From a checkpoint of a small transformer trained on Wikipedia: 2 heads of 32, a variant of Adam for these matrices.
Each number is 50 + 15 x the weight over its row's rms, rounded and kept within 0 to 99. Layers, rows and columns count from 0. The size before them is the row's rms in percent of the matrix's.

# layer 11 MLP up, 256x64, rms 0.275, rows 149-203, columns 0-63
119:76 59 61 45 59 61 69 67 21 34 49 50 49 28 46 24 29 54 61 33 54 41 55 50 25 29 57 44 43 35 64 21 64 57 39 63 46 57 39 62 49 35 37 38 63 44 61 74 47 16 37 60 43 62 54 44 18 29 28 36 67 38 61 35
102:57 91 28 43 42 34 49 66 34 27 83 42 61 31 28 47 50 41 42 27 63 44 60 71 59 72 63 55 67 45 49 37 70 47 56 42 41 58 55 68 51 43 59 41 51 65 56 60 62 52 65 49 74 30 71 69 63 38 55 23 20 62 52 47
102:60 73 47 72 46 55 31 40 71 43 49 52 76 22 65 50 43 54 50 59 33 75 56 77 57 61 46 32 46 52 63 65 55 53 85 36 48 46 63 72 59 36 38 75 32 46 70 60 52 45 72 67 25 53 80 52 19 42 42 44 60 52 34 57
102:54 26 30 59 55 47 44 46 42 56 37 42 70 47 25 36 39 43 44 48 51 59 47 36 38 48 70 77 51 48 32 68 51 65 31 57 33 43 61 55 61 33 46 56 51 60 54 86 33 27 77 38 73 42 38 71 12 20 48 26 51 61 32 60
115:50 33 35 52 37 39 33 65 46 79 63 36 63 52 53 26 35 64 50 23 51 54 27 59 37 46 46 58 35 05 53 34 40 54 51 55 27 66 64 64 61 76 25 69 49 50 56 69 41 62 60 64 56 43 47 33 47 47 62 59 25 83 44 58
104:68 65 72 72 49 60 72 53 41 42 67 52 50 30 27 41 41 59 39 48 60 31 43 40 32 48 36 72 74 40 41 73 36 53 31 72 58 33 61 71 56 41 66 48 57 58 69 89 77 46 57 30 54 40 82 42 49 33 69 59 39 53 38 45
112:66 53 54 59 49 65 31 43 66 44 57 47 77 45 62 61 38 61 52 58 58 61 60 82 31 43 62 23 57 48 89 60 47 49 74 39 41 79 78 52 54 44 44 56 45 51 47 69 62 49 71 53 55 33 72 80 44 32 25 57 75 51 31 63
125:74 38 43 57 30 59 44 58 55 31 55 29 53 53 36 23 65 47 75 30 76 35 25 43 53 48 41 55 26 36 54 70 27 56 32 52 66 60 54 33 54 29 53 69 74 33 63 67 81 42 75 55 46 45 61 63 48 28 26 39 34 50 52 45
092:69 66 44 40 65 66 47 52 52 58 52 52 50 31 67 36 59 22 55 60 23 18 57 79 39 46 70 60 57 48 73 69 57 53 32 43 71 40 90 55 85 44 44 61 38 49 60 64 48 28 42 60 39 64 52 35 44 63 37 31 32 49 52 34
102:71 33 75 45 47 33 67 66 26 44 36 40 74 59 44 51 68 37 55 39 59 43 17 57 32 16 49 67 73 52 50 19 58 56 57 69 54 44 44 82 65 65 75 69 48 64 71 49 39 67 42 49 42 56 55 55 39 56 23 53 50 51 63 41
107:62 63 54 60 37 39 58 63 49 44 48 55 73 38 58 58 30 23 78 59 48 90 53 48 59 43 41 35 60 35 67 79 46 47 59 37 19 62 41 69 46 44 36 53 58 35 55 93 64 49 34 57 46 71 73 70 47 49 34 39 27 45 49 50
099:62 47 40 55 52 32 54 56 42 48 56 35 68 63 63 52 51 47 65 50 29 59 77 52 69 34 38 86 45 38 65 35 45 58 44 87 27 56 72 60 42 27 39 46 64 84 68 67 40 37 62 41 39 56 47 57 08 67 47 34 41 49 40 60
089:58 39 48 72 54 23 49 58 45 66 44 44 42 47 56 79 68 46 42 50 37 80 60 43 47 65 23 67 71 13 40 59 58 81 52 38 38 34 33 59 27 35 66 34 46 73 78 53 59 62 44 44 35 49 71 64 60 43 36 27 60 49 44 42
086:55 52 36 61 45 30 37 34 67 42 49 51 46 56 88 70 33 43 65 64 47 60 87 87 34 58 38 48 42 48 67 61 48 45 69 27 52 61 54 62 57 23 41 45 27 60 61 58 62 49 33 41 49 53 57 57 52 46 10 32 41 77 39 50
108:64 53 62 75 63 52 43 39 34 57 71 32 52 23 66 57 30 51 39 62 48 50 45 29 46 61 36 63 40 38 62 72 56 51 40 41 77 54 53 48 64 42 74 27 31 69 72 61 43 25 43 59 38 25 69 48 41 18 59 32 65 38 19 50
105:51 32 37 30 31 62 38 71 47 45 73 40 47 20 57 65 46 29 85 23 72 48 38 57 40 43 31 55 34 31 41 45 35 44 57 44 60 59 43 67 33 41 38 56 52 56 55 55 62 18 72 62 16 34 63 73 53 46 40 60 39 55 34 36
095:66 25 64 67 24 36 36 43 26 43 62 16 54 65 66 71 63 16 70 40 53 40 60 73 66 46 41 54 35 50 44 49 51 40 46 45 51 50 70 68 63 35 46 50 42 53 56 47 46 37 54 57 67 36 77 56 56 06 48 31 53 61 62 35
090:42 47 63 74 84 47 83 83 57 47 79 49 68 46 54 45 54 56 48 48 66 55 34 49 62 55 25 40 47 38 40 55 45 72 79 45 64 64 36 58 34 20 48 30 54 42 51 74 68 61 52 70 51 36 62 56 39 17 47 70 44 52 42 54
099:71 58 54 53 43 64 16 40 46 41 47 37 33 65 68 48 54 25 62 22 47 50 21 46 69 24 28 55 38 51 37 53 33 58 49 58 54 50 65 53 52 60 65 75 75 47 73 53 55 48 78 69 51 59 80 53 31 47 66 82 61 49 48 35
114:59 41 45 39 66 32 49 66 38 59 52 42 54 33 42 60 42 42 54 17 54 54 58 63 18 24 59 46 62 51 75 30 63 47 65 50 35 68 41 75 42 43 63 44 38 70 64 68 60 29 44 61 66 43 29 24 21 60 30 37 74 68 29 60
051:59 13 38 47 53 73 47 51 29 48 48 55 44 48 55 51 31 40 78 55 77 28 40 49 29 47 51 34 33 47 61 77 42 86 49 55 58 56 47 65 37 64 44 46 52 68 94 43 70 40 38 40 35 26 31 48 40 34 41 51 55 67 62 44
108:66 33 55 41 71 52 47 77 55 53 48 45 80 46 39 74 30 50 60 55 49 60 24 54 42 61 52 73 68 34 50 42 79 57 43 58 55 65 31 41 58 47 52 46 68 63 63 69 42 24 03 71 51 62 61 40 66 26 65 37 49 42 36 38
104:57 32 24 38 27 62 47 52 41 25 48 32 51 43 39 53 58 47 46 56 53 32 34 61 43 81 55 54 46 57 75 67 68 81 62 46 58 58 48 78 82 48 36 64 46 74 68 60 37 48 54 34 83 60 77 54 39 59 65 30 61 59 56 36
095:60 46 41 44 67 49 62 30 45 25 68 62 60 55 60 55 47 56 66 45 57 47 74 76 50 39 66 52 71 22 51 48 60 65 55 81 49 42 38 65 39 39 51 42 40 68 71 69 60 39 19 59 52 22 43 54 50 81 47 66 53 74 28 20
099:62 49 50 60 50 69 08 46 51 34 43 38 67 60 32 63 63 16 59 52 68 43 33 57 67 33 46 45 38 48 47 59 36 50 46 45 43 81 44 46 50 32 40 62 61 50 62 54 44 21 41 59 65 38 65 72 16 24 25 63 30 49 65 38
104:62 40 52 55 23 69 47 72 65 42 54 60 44 46 24 45 42 51 59 39 62 36 64 56 36 42 79 35 29 33 52 10 57 54 75 27 27 55 55 43 57 26 37 38 68 54 57 69 43 21 31 67 50 26 42 55 56 30 54 33 66 43 55 59
100:52 54 56 41 64 71 63 42 56 32 65 58 70 49 26 43 28 53 46 50 47 51 46 66 33 35 36 58 49 45 41 51 66 58 94 62 63 56 50 54 57 37 27 59 43 53 62 64 49 37 37 79 26 44 74 52 41 18 50 27 63 75 15 65
097:51 56 47 57 54 50 13 65 45 35 58 35 56 54 26 57 50 26 73 41 58 53 52 66 64 19 77 46 69 61 30 38 55 73 58 56 25 62 61 53 45 52 54 74 48 42 58 74 40 18 37 55 42 62 49 47 32 51 30 49 22 69 65 28
100:64 35 72 54 25 51 44 44 22 43 66 37 47 49 35 65 52 40 49 58 52 31 44 44 56 56 49 78 66 31 56 58 60 74 43 56 53 67 50 64 52 50 41 42 83 35 58 51 89 28 47 51 63 47 82 49 85 65 62 47 41 77 71 50
089:51 25 27 79 66 31 63 34 47 45 48 41 52 23 56 57 47 48 46 24 77 35 76 24 36 36 58 40 51 38 46 45 37 54 54 32 31 58 65 41 44 48 41 61 41 43 64 45 52 31 52 46 55 42 31 78 32 47 77 40 77 53 33 18
085:52 31 62 46 36 24 62 81 36 29 36 41 58 42 23 78 26 23 66 67 55 73 59 41 36 25 50 34 49 30 40 56 44 63 48 59 74 66 47 39 50 46 38 72 56 64 53 41 64 25 73 38 48 44 52 41 37 64 35 48 69 66 47 40
119:78 62 51 40 39 44 57 42 32 51 74 47 65 30 47 33 38 60 47 47 70 43 59 43 00 32 65 58 81 34 51 33 54 53 50 70 44 28 31 66 66 30 37 50 28 62 58 61 43 41 43 37 21 39 49 36 52 46 67 51 39 54 40 29
104:98 29 32 41 65 41 53 83 68 38 48 43 60 18 69 38 67 47 40 31 68 41 28 51 59 62 60 61 44 38 51 52 53 68 40 67 59 52 46 44 59 22 62 28 63 38 61 65 66 68 68 66 64 44 52 62 43 62 56 74 44 43 49 58
078:52 50 40 27 46 42 46 45 35 33 35 49 61 53 64 43 31 25 61 49 48 64 73 76 25 46 82 36 64 47 56 83 25 61 84 30 52 63 56 46 72 59 34 72 45 63 46 50 57 54 52 53 58 58 40 77 60 51 43 69 41 68 77 41
095:69 68 36 44 31 62 63 53 47 63 54 52 69 65 29 28 55 49 35 34 32 48 48 63 29 64 40 55 54 41 34 53 75 57 65 46 08 37 74 51 63 42 37 45 42 53 46 55 73 52 42 56 46 16 74 62 53 22 17 66 52 38 57 58
109:59 35 46 50 83 49 60 58 22 66 51 40 49 54 39 45 40 48 60 59 45 54 36 46 52 59 44 58 32 35 62 80 59 57 44 61 74 65 44 67 63 39 62 20 73 37 57 53 75 33 61 51 65 27 67 52 72 67 64 27 29 76 25 31
091:59 33 58 56 52 46 40 41 53 47 75 26 53 77 43 54 33 32 63 58 62 44 59 51 40 68 61 27 25 54 61 26 44 72 44 51 30 64 71 45 45 45 56 62 56 38 90 44 53 61 56 63 39 48 56 60 07 38 17 72 40 49 34 45
094:52 48 48 57 72 47 61 77 43 45 51 59 33 41 58 55 20 33 72 71 33 35 63 38 53 29 45 75 49 33 55 72 32 64 54 24 41 57 52 51 65 42 63 39 25 58 75 84 69 51 47 31 43 43 66 38 66 43 62 17 53 64 58 38
102:42 34 33 65 46 33 49 83 22 40 70 45 70 38 70 48 49 40 70 52 62 62 60 63 26 45 58 54 70 40 55 69 35 68 63 61 63 60 40 59 34 50 49 71 45 88 58 59 67 34 58 43 45 40 36 71 57 54 19 65 32 58 60 28
102:74 45 68 46 79 44 36 38 28 23 29 50 60 43 49 36 50 65 48 51 60 53 42 67 47 72 44 75 50 44 54 74 42 58 34 59 76 61 49 79 89 38 50 50 39 61 71 50 62 40 37 44 39 32 58 54 58 48 62 37 19 38 22 41
104:64 42 40 67 51 85 37 42 41 48 55 28 47 67 52 40 48 51 79 30 76 50 50 40 52 50 68 70 65 62 43 43 38 67 56 50 30 54 55 54 45 59 82 63 31 59 55 65 72 45 54 66 24 41 73 84 57 35 75 66 63 54 28 55
098:60 34 54 42 47 61 70 42 62 19 36 36 60 50 58 39 50 54 81 39 58 66 39 51 08 53 60 64 62 19 49 47 35 72 67 55 53 66 30 69 44 57 37 53 44 57 60 55 36 20 35 61 60 55 58 60 36 26 46 34 22 62 70 33
127:74 45 57 45 19 83 53 60 52 16 53 22 81 47 31 41 73 49 50 41 58 55 43 47 41 64 46 41 28 33 67 49 51 57 38 59 70 59 57 66 70 46 60 69 36 40 51 58 81 60 72 61 51 37 61 62 26 26 35 53 50 39 55 53
118:68 59 57 75 37 63 52 37 31 68 88 18 54 48 60 19 33 53 53 35 44 55 58 60 66 46 59 48 23 50 53 63 39 54 50 75 37 62 58 46 54 33 28 55 65 56 50 68 87 50 68 51 78 56 46 70 52 30 68 60 41 43 45 55
102:57 44 55 71 31 40 75 50 70 32 65 42 67 39 42 41 40 41 70 49 71 71 73 66 49 15 24 65 32 43 41 47 60 63 65 58 24 47 65 51 42 38 36 50 28 69 49 56 62 55 54 64 57 48 79 63 44 35 40 35 65 61 14 53
109:64 32 49 53 37 49 51 74 71 68 60 56 45 45 29 64 50 33 44 32 61 57 77 37 50 59 50 55 30 40 61 79 47 64 56 47 38 49 46 40 61 47 16 38 54 50 52 66 58 57 58 83 41 25 82 38 45 35 55 49 53 83 17 71
111:63 42 55 36 53 38 48 52 66 63 42 37 47 39 37 63 59 45 62 58 69 48 69 73 58 66 60 89 39 40 61 69 50 44 49 61 17 64 61 46 65 30 60 71 46 50 63 62 40 43 43 38 56 51 46 80 48 37 63 28 63 94 57 17
101:57 63 30 59 71 68 38 72 62 48 81 48 74 58 65 44 64 64 50 47 72 63 34 53 44 15 54 45 60 37 44 65 77 45 74 65 62 34 48 54 49 59 18 52 41 80 79 66 52 65 40 72 60 55 57 60 57 40 51 74 62 55 37 54
098:67 61 50 72 32 52 25 67 62 38 30 39 73 38 69 57 61 33 40 42 44 53 39 66 51 35 30 47 16 51 56 59 64 68 59 10 35 66 70 56 57 51 41 59 32 60 50 65 34 54 32 45 53 45 33 30 45 37 52 62 29 33 60 20
099:63 12 54 78 54 75 06 56 49 39 54 41 51 46 48 78 65 51 52 45 71 76 40 30 49 39 49 43 25 41 54 63 21 56 45 61 45 75 62 49 59 43 41 50 38 35 64 46 54 52 58 40 37 29 26 50 33 33 62 62 60 30 54 39
094:55 67 41 70 66 68 71 66 63 54 56 32 58 53 67 32 54 36 54 55 50 63 48 74 44 64 75 45 95 19 71 66 53 55 61 59 54 41 54 52 60 67 15 53 67 58 67 57 44 57 35 55 37 60 34 49 66 56 34 51 38 31 24 38
095:53 45 42 37 46 37 48 52 54 40 35 27 79 42 79 50 29 52 75 60 84 63 68 51 40 38 26 67 58 37 65 72 31 53 62 69 61 63 60 61 39 51 39 67 33 60 51 50 74 25 42 55 59 37 44 70 63 39 31 65 19 39 58 37
106:59 54 47 47 47 48 45 40 42 39 51 33 72 75 28 36 61 51 55 50 62 70 30 66 42 75 49 22 57 34 49 68 28 62 74 39 55 48 43 73 66 75 65 77 51 75 62 66 55 20 59 83 48 40 32 63 54 54 59 60 46 44 36 29
104:63 48 55 45 33 29 43 59 63 88 71 22 41 44 39 58 61 58 45 36 59 37 62 62 27 45 40 62 53 47 45 40 53 71 86 24 50 36 44 64 35 63 27 50 45 62 58 42 51 45 59 74 73 36 72 27 25 48 42 46 63 61 69 75
094:54 60 48 36 50 36 47 46 62 49 56 47 39 51 62 51 61 39 62 51 66 36 25 77 17 39 78 40 66 22 67 76 73 70 44 44 53 32 75 62 66 63 26 49 69 51 45 63 73 43 45 52 63 49 57 63 65 59 19 34 40 51 25 39
# layer 11 MLP down (transposed), 256x64, rms 0.261, rows 149-202, columns 0-63
121:81 64 62 46 40 69 72 45 61 71 49 39 45 61 75 41 41 18 38 61 51 40 45 46 64 64 31 47 60 30 22 61 30 34 43 43 67 69 44 40 51 45 32 50 36 66 28 48 45 39 12 48 58 51 45 36 52 37 82 26 53 61 39 62
093:32 42 29 30 56 63 49 57 32 39 24 73 52 36 54 31 51 69 37 46 49 16 62 40 61 40 30 41 85 76 51 44 48 31 46 39 46 43 56 78 71 69 48 53 62 29 71 53 48 45 42 62 33 33 74 50 28 36 40 34 63 45 68 49
098:34 39 54 32 50 48 58 40 36 26 41 48 46 82 68 36 27 50 34 57 58 37 41 57 56 63 52 61 65 41 69 47 18 29 78 58 34 50 55 36 43 16 71 39 80 50 53 60 65 55 57 51 43 49 35 43 55 57 55 06 50 40 26 58
099:43 32 31 57 51 86 68 53 53 55 33 44 49 42 44 56 60 68 62 47 19 32 60 51 22 61 44 38 59 68 62 33 36 30 66 35 78 62 45 58 78 50 75 37 65 72 52 78 63 60 45 52 54 28 58 30 34 50 50 49 42 41 71 35
115:78 84 49 64 35 46 19 22 41 56 47 50 39 54 60 47 38 53 27 61 53 48 23 61 59 16 64 72 43 36 33 46 45 79 42 48 45 46 37 12 37 27 40 48 60 49 35 38 44 45 56 69 44 44 75 56 50 50 46 67 49 37 43 36
103:35 39 42 81 30 77 28 23 39 44 64 45 54 64 61 25 59 82 54 51 72 27 27 54 52 54 42 65 52 45 59 76 43 45 41 58 55 41 30 54 38 52 67 68 50 49 54 52 50 37 16 40 53 75 49 55 62 39 85 62 38 39 42 56
108:57 40 43 34 45 57 57 33 36 22 31 29 61 44 31 70 26 14 24 41 41 56 35 58 60 31 59 58 40 61 63 44 30 50 52 58 59 72 60 22 31 39 69 51 39 54 46 48 50 58 55 50 59 60 25 26 78 79 66 36 35 58 43 54
129:52 65 30 60 51 58 64 44 45 37 54 40 12 27 39 65 45 27 11 54 42 66 65 16 62 41 12 59 53 55 67 45 48 41 37 51 31 42 55 61 46 41 31 52 61 36 74 53 29 40 40 47 37 63 42 24 53 44 49 42 37 34 30 56
089:45 41 36 50 52 50 53 58 53 36 83 49 27 71 59 35 57 55 59 72 32 61 74 37 57 50 77 46 37 59 49 84 59 46 38 42 74 42 22 79 56 72 52 49 55 33 18 72 35 51 40 53 52 58 44 47 70 30 31 50 33 29 44 58
103:50 35 41 70 38 68 40 57 38 59 34 16 44 63 45 37 51 25 17 44 49 50 57 50 57 55 40 39 57 39 79 40 70 31 52 81 38 54 47 60 41 57 72 21 50 38 53 51 39 59 22 48 64 59 12 35 40 55 35 57 78 47 57 57
104:24 71 70 53 54 28 45 67 67 36 69 52 53 33 51 40 54 56 36 62 49 38 33 56 57 53 46 78 60 44 55 38 39 24 25 61 28 71 44 46 42 49 35 32 53 60 47 54 48 51 55 62 62 68 36 93 39 79 29 31 63 55 53 81
103:20 64 24 57 72 52 68 58 71 57 29 57 34 66 54 69 52 83 68 36 58 51 60 62 75 57 51 44 62 60 66 56 54 52 54 14 49 26 39 43 75 37 67 50 48 38 41 62 37 66 38 53 39 50 34 64 56 52 31 29 20 49 36 39
094:34 59 60 57 59 48 69 55 73 53 36 43 49 20 36 41 51 29 59 47 12 44 30 56 50 08 35 46 54 42 49 50 49 69 32 31 54 22 61 35 49 49 57 83 48 52 62 31 22 37 73 38 43 52 73 34 55 43 48 38 29 50 50 55
088:34 45 51 29 45 36 26 56 46 33 49 28 52 52 39 51 41 61 55 42 36 78 53 64 50 60 53 65 52 25 45 56 61 58 24 45 42 54 74 20 65 72 80 69 58 59 11 51 50 43 61 63 64 71 32 51 41 68 38 33 67 76 56 63
116:47 42 55 57 48 68 47 57 31 23 44 58 53 58 47 65 69 58 37 60 57 55 21 44 37 51 72 66 42 57 49 62 65 49 27 59 56 60 33 69 30 42 51 76 63 41 69 83 45 49 49 28 41 27 36 42 61 28 37 71 34 83 62 81
099:51 34 35 40 22 66 55 36 29 55 23 28 65 51 49 48 46 67 42 29 55 39 08 66 40 66 30 38 65 43 57 38 47 21 66 33 53 76 61 54 51 41 62 56 66 41 53 46 28 63 23 77 45 45 50 35 61 65 46 38 37 35 61 57
098:48 58 48 43 53 57 44 51 42 33 54 61 71 70 58 57 33 47 43 57 41 39 51 63 71 51 47 57 32 99 65 60 48 37 18 20 58 46 40 60 33 39 27 45 72 50 70 21 32 54 55 35 54 63 48 82 41 56 38 68 42 40 49 72
088:42 53 44 28 34 29 49 25 40 39 30 56 42 59 51 58 37 25 35 32 63 53 40 44 16 51 45 62 38 55 32 44 33 26 43 66 30 64 28 40 52 60 25 76 48 43 36 75 64 38 33 56 55 43 16 61 28 63 38 43 34 66 57 49
100:68 56 65 43 50 22 42 43 37 54 32 54 84 45 44 71 21 53 80 64 80 47 65 67 23 82 42 45 35 43 60 53 36 55 36 52 62 45 54 66 51 44 65 59 44 50 38 66 44 32 54 60 45 37 68 26 64 41 25 39 64 70 40 35
117:73 61 44 47 57 62 51 59 46 63 51 48 36 44 53 21 50 58 36 38 49 30 45 63 38 65 53 56 32 70 59 41 53 33 55 35 42 36 86 57 32 69 67 24 28 77 52 85 60 52 64 62 42 62 52 35 42 61 32 11 46 59 29 64
048:37 48 53 39 49 66 69 37 60 57 33 51 46 50 38 39 45 74 76 49 48 71 54 41 62 51 48 52 44 41 52 68 47 22 44 72 52 41 35 24 59 38 61 33 33 67 37 28 43 56 33 12 16 57 50 84 45 69 58 46 68 39 56 80
108:74 66 63 42 56 31 51 51 50 79 09 62 50 58 47 62 51 40 52 47 50 39 35 42 74 64 56 49 47 42 67 69 77 48 41 52 53 62 73 54 10 57 51 42 36 41 36 60 67 47 37 75 65 31 66 58 34 47 43 40 52 51 81 80
102:63 57 62 42 47 62 58 66 43 38 39 43 41 37 36 56 38 49 27 47 59 61 38 49 56 59 50 59 80 43 62 37 45 49 58 59 30 85 56 51 27 82 66 45 65 24 28 64 61 57 39 92 70 64 15 61 61 53 46 38 28 50 42 58
096:80 47 38 26 50 62 53 46 42 59 62 42 41 63 53 55 63 49 50 48 29 32 53 45 78 35 51 60 38 43 29 44 77 70 58 41 65 57 67 29 33 81 47 29 51 45 59 48 49 49 43 70 32 64 24 56 69 68 30 67 46 49 04 51
096:29 45 18 47 66 38 79 60 32 59 71 42 55 67 53 53 36 39 57 66 62 36 60 54 63 55 79 58 48 54 79 60 39 57 54 19 67 61 50 45 38 59 57 47 40 62 57 19 46 78 60 24 30 54 60 49 56 69 55 51 74 42 62 77
102:62 66 61 63 31 63 53 37 48 64 51 66 52 29 69 57 59 72 58 54 31 48 48 34 35 51 56 49 69 41 23 70 80 46 36 35 34 70 83 32 83 68 69 56 52 44 42 35 25 39 59 46 36 44 67 36 71 50 55 43 27 47 34 40
100:25 55 52 49 49 56 61 47 51 41 57 81 46 35 40 46 40 63 46 58 49 38 53 49 53 55 29 47 27 47 95 64 46 60 43 72 24 49 34 49 59 51 75 50 35 60 18 73 42 41 45 23 73 56 18 62 46 57 60 27 48 59 24 48
100:40 39 41 48 48 57 39 67 48 52 59 43 45 40 62 43 57 50 42 51 41 26 43 42 55 71 31 39 60 58 40 41 45 56 50 53 88 25 07 40 50 66 26 31 55 57 46 25 47 54 45 50 33 48 66 52 76 42 76 85 36 37 85 41
100:18 26 55 58 57 57 68 39 60 59 64 29 52 46 40 40 44 63 65 83 46 44 66 68 68 74 41 36 54 31 23 34 42 59 81 58 47 45 57 50 71 50 40 30 42 83 76 40 60 50 44 50 41 62 41 44 61 45 40 35 69 24 44 64
085:02 45 35 35 68 56 61 38 58 58 60 44 46 60 53 66 62 62 52 56 64 35 40 46 68 45 40 36 34 37 40 68 69 39 62 63 70 27 49 44 88 50 62 57 47 66 41 39 65 44 45 37 39 40 84 67 51 39 55 78 74 36 63 65
080:03 60 42 34 43 68 42 46 29 52 52 31 40 59 62 36 29 50 28 53 33 67 40 48 44 24 73 36 44 55 35 45 60 43 51 62 33 67 70 27 47 45 70 64 60 39 28 18 34 48 65 49 54 52 28 57 41 71 70 47 68 61 53 56
115:64 37 38 43 42 65 36 47 41 43 74 62 64 63 52 78 53 32 55 42 26 46 60 45 47 44 66 40 55 51 45 26 52 43 46 65 37 47 76 23 53 73 49 66 09 34 48 34 44 34 75 66 83 53 20 31 61 43 60 48 35 44 47 61
118:57 55 63 34 57 38 47 52 47 35 58 20 50 42 23 56 38 45 15 52 38 52 54 33 67 58 53 48 38 64 39 50 31 33 31 53 67 50 20 50 56 67 84 43 58 43 31 47 27 69 56 26 43 44 45 57 75 60 84 26 31 45 62 53
073:25 39 12 47 23 68 40 63 27 54 53 52 55 63 45 37 45 59 38 40 45 47 32 52 66 66 21 74 48 44 71 48 66 51 55 50 50 32 47 54 49 57 27 32 65 44 75 72 55 72 47 81 32 33 72 52 35 42 80 38 44 56 45 48
090:27 69 35 50 47 59 63 42 56 39 43 83 43 42 51 41 48 63 30 41 28 42 50 48 44 52 48 46 73 64 26 76 63 61 53 35 51 33 31 39 47 28 76 37 41 18 38 32 70 20 45 61 58 42 15 52 61 63 62 30 43 47 62 63
110:81 37 59 34 31 52 39 47 18 45 22 26 33 48 24 49 62 35 39 47 64 35 71 23 44 23 72 57 23 65 39 34 35 63 74 16 56 63 39 38 30 61 50 55 53 30 54 44 40 48 60 61 48 40 55 51 67 52 55 54 46 53 51 54
101:29 30 46 34 60 58 58 31 63 25 73 45 34 60 47 33 21 87 61 71 43 66 32 48 40 74 68 56 47 58 61 32 37 42 59 50 37 73 56 80 34 45 74 41 39 40 35 60 53 65 28 50 51 42 46 33 62 28 62 31 47 46 44 37
102:70 59 68 70 63 46 40 53 52 55 50 85 49 57 66 55 42 41 63 87 21 33 54 74 65 37 52 72 55 76 36 38 51 46 16 28 33 60 44 46 47 59 58 29 48 43 80 50 42 24 49 38 59 66 51 57 61 43 33 27 46 56 53 52
092:20 49 37 47 63 62 66 61 45 72 84 50 39 65 53 39 33 50 35 55 49 67 64 50 53 57 62 25 65 71 44 56 60 21 39 56 30 46 30 53 37 90 60 53 40 51 26 36 42 77 51 41 17 66 44 55 52 52 64 50 39 47 62 33
099:54 54 43 67 42 52 64 38 53 19 47 67 32 61 73 25 37 86 43 62 51 84 46 51 44 51 76 39 65 42 65 67 52 40 35 33 42 58 52 21 16 40 71 36 59 36 24 56 42 63 42 36 50 76 49 66 50 38 57 56 56 51 52 63
106:78 68 46 45 48 46 65 55 32 60 35 44 38 69 65 40 41 48 74 62 43 68 75 27 52 47 43 32 49 17 41 52 49 42 56 37 49 29 37 42 58 18 56 60 71 63 51 56 62 53 82 31 62 18 40 30 35 24 63 44 63 59 65 55
105:58 50 56 53 49 44 41 45 46 49 35 53 35 75 53 48 55 18 48 29 48 57 57 60 38 45 52 57 23 48 27 61 52 31 41 89 49 55 64 71 28 65 54 61 42 53 61 36 25 13 55 59 78 61 48 35 60 40 60 60 26 74 45 19
123:36 66 68 42 47 39 53 55 68 45 64 53 31 36 21 44 40 18 14 45 32 44 36 31 56 53 67 25 37 52 65 65 43 61 49 53 51 37 23 44 53 68 47 40 56 22 47 35 58 29 37 85 64 64 41 48 48 41 23 28 54 41 53 50
114:63 30 61 38 24 61 37 36 47 30 52 59 53 57 16 32 52 45 42 45 51 54 83 56 26 68 47 54 63 20 27 50 46 45 57 44 56 50 52 28 28 55 41 68 42 41 63 72 45 68 78 22 58 58 48 29 46 57 45 43 22 36 34 72
099:32 40 56 59 36 34 53 48 56 61 56 52 61 37 37 39 51 75 53 64 57 40 56 21 50 63 36 52 53 62 54 18 46 23 32 42 59 24 56 50 23 51 53 52 44 53 45 62 59 61 54 59 83 39 63 53 43 56 15 05 64 41 49 81
111:16 62 39 46 26 57 49 48 53 70 49 61 39 49 34 65 52 38 33 11 65 56 40 49 45 60 48 56 72 55 41 67 64 45 60 63 37 46 38 26 45 47 37 27 73 32 70 51 49 64 21 65 28 61 63 26 63 60 55 48 58 60 31 80
107:25 45 25 44 37 61 71 49 57 46 34 52 77 58 65 63 58 52 51 39 48 47 51 60 50 51 41 35 67 55 30 43 46 65 69 70 31 58 56 34 43 56 72 27 55 37 31 50 77 51 37 85 54 37 10 30 48 49 69 24 57 31 39 35
098:09 44 52 53 66 75 66 59 52 66 62 51 45 63 53 57 29 26 65 59 31 35 85 46 68 33 58 78 46 62 67 48 39 40 45 55 52 57 58 58 57 56 69 48 59 53 50 49 10 54 48 70 68 67 63 39 34 35 78 65 61 63 60 49
098:51 30 38 35 42 30 56 65 30 67 54 35 63 64 38 28 51 49 48 54 44 65 45 58 64 56 58 52 40 60 40 63 54 59 43 41 66 30 84 49 32 51 34 47 39 44 22 29 49 42 43 44 48 37 69 00 53 57 57 09 71 42 32 59
094:63 41 44 67 49 49 48 60 56 68 50 45 44 79 49 44 54 56 49 58 46 37 46 50 64 60 28 31 62 65 57 43 69 52 43 53 50 28 48 47 21 78 44 19 51 32 83 09 67 44 68 66 40 40 73 78 73 46 61 59 27 40 49 58
095:65 25 59 56 43 45 38 34 45 46 63 54 60 30 60 56 48 48 24 12 44 64 71 21 58 38 39 54 18 62 54 30 30 68 62 43 60 48 31 30 42 30 37 50 69 50 55 44 62 27 74 54 52 72 82 67 50 53 47 46 70 60 47 57
097:13 23 56 43 36 29 47 46 53 47 47 33 82 24 57 30 60 46 51 76 38 48 55 48 62 55 65 44 37 33 12 41 33 57 38 48 43 59 64 41 41 45 44 53 45 50 10 31 46 35 50 62 75 58 55 22 66 56 42 47 55 60 55 66
113:23 54 48 45 37 50 53 44 62 35 31 67 41 48 37 46 55 38 20 35 17 40 28 24 73 62 72 29 49 55 53 61 48 26 48 51 50 25 47 43 11 59 58 50 55 52 59 30 60 41 66 58 36 32 67 71 60 39 41 41 47 77 65 59
103:28 45 48 39 53 21 62 67 74 21 50 65 70 45 34 50 45 09 52 48 56 60 62 45 28 44 48 57 26 71 55 64 42 59 36 56 24 64 49 59 38 15 65 60 25 57 29 63 53 50 76 43 63 57 47 47 49 33 36 60 70 51 47 49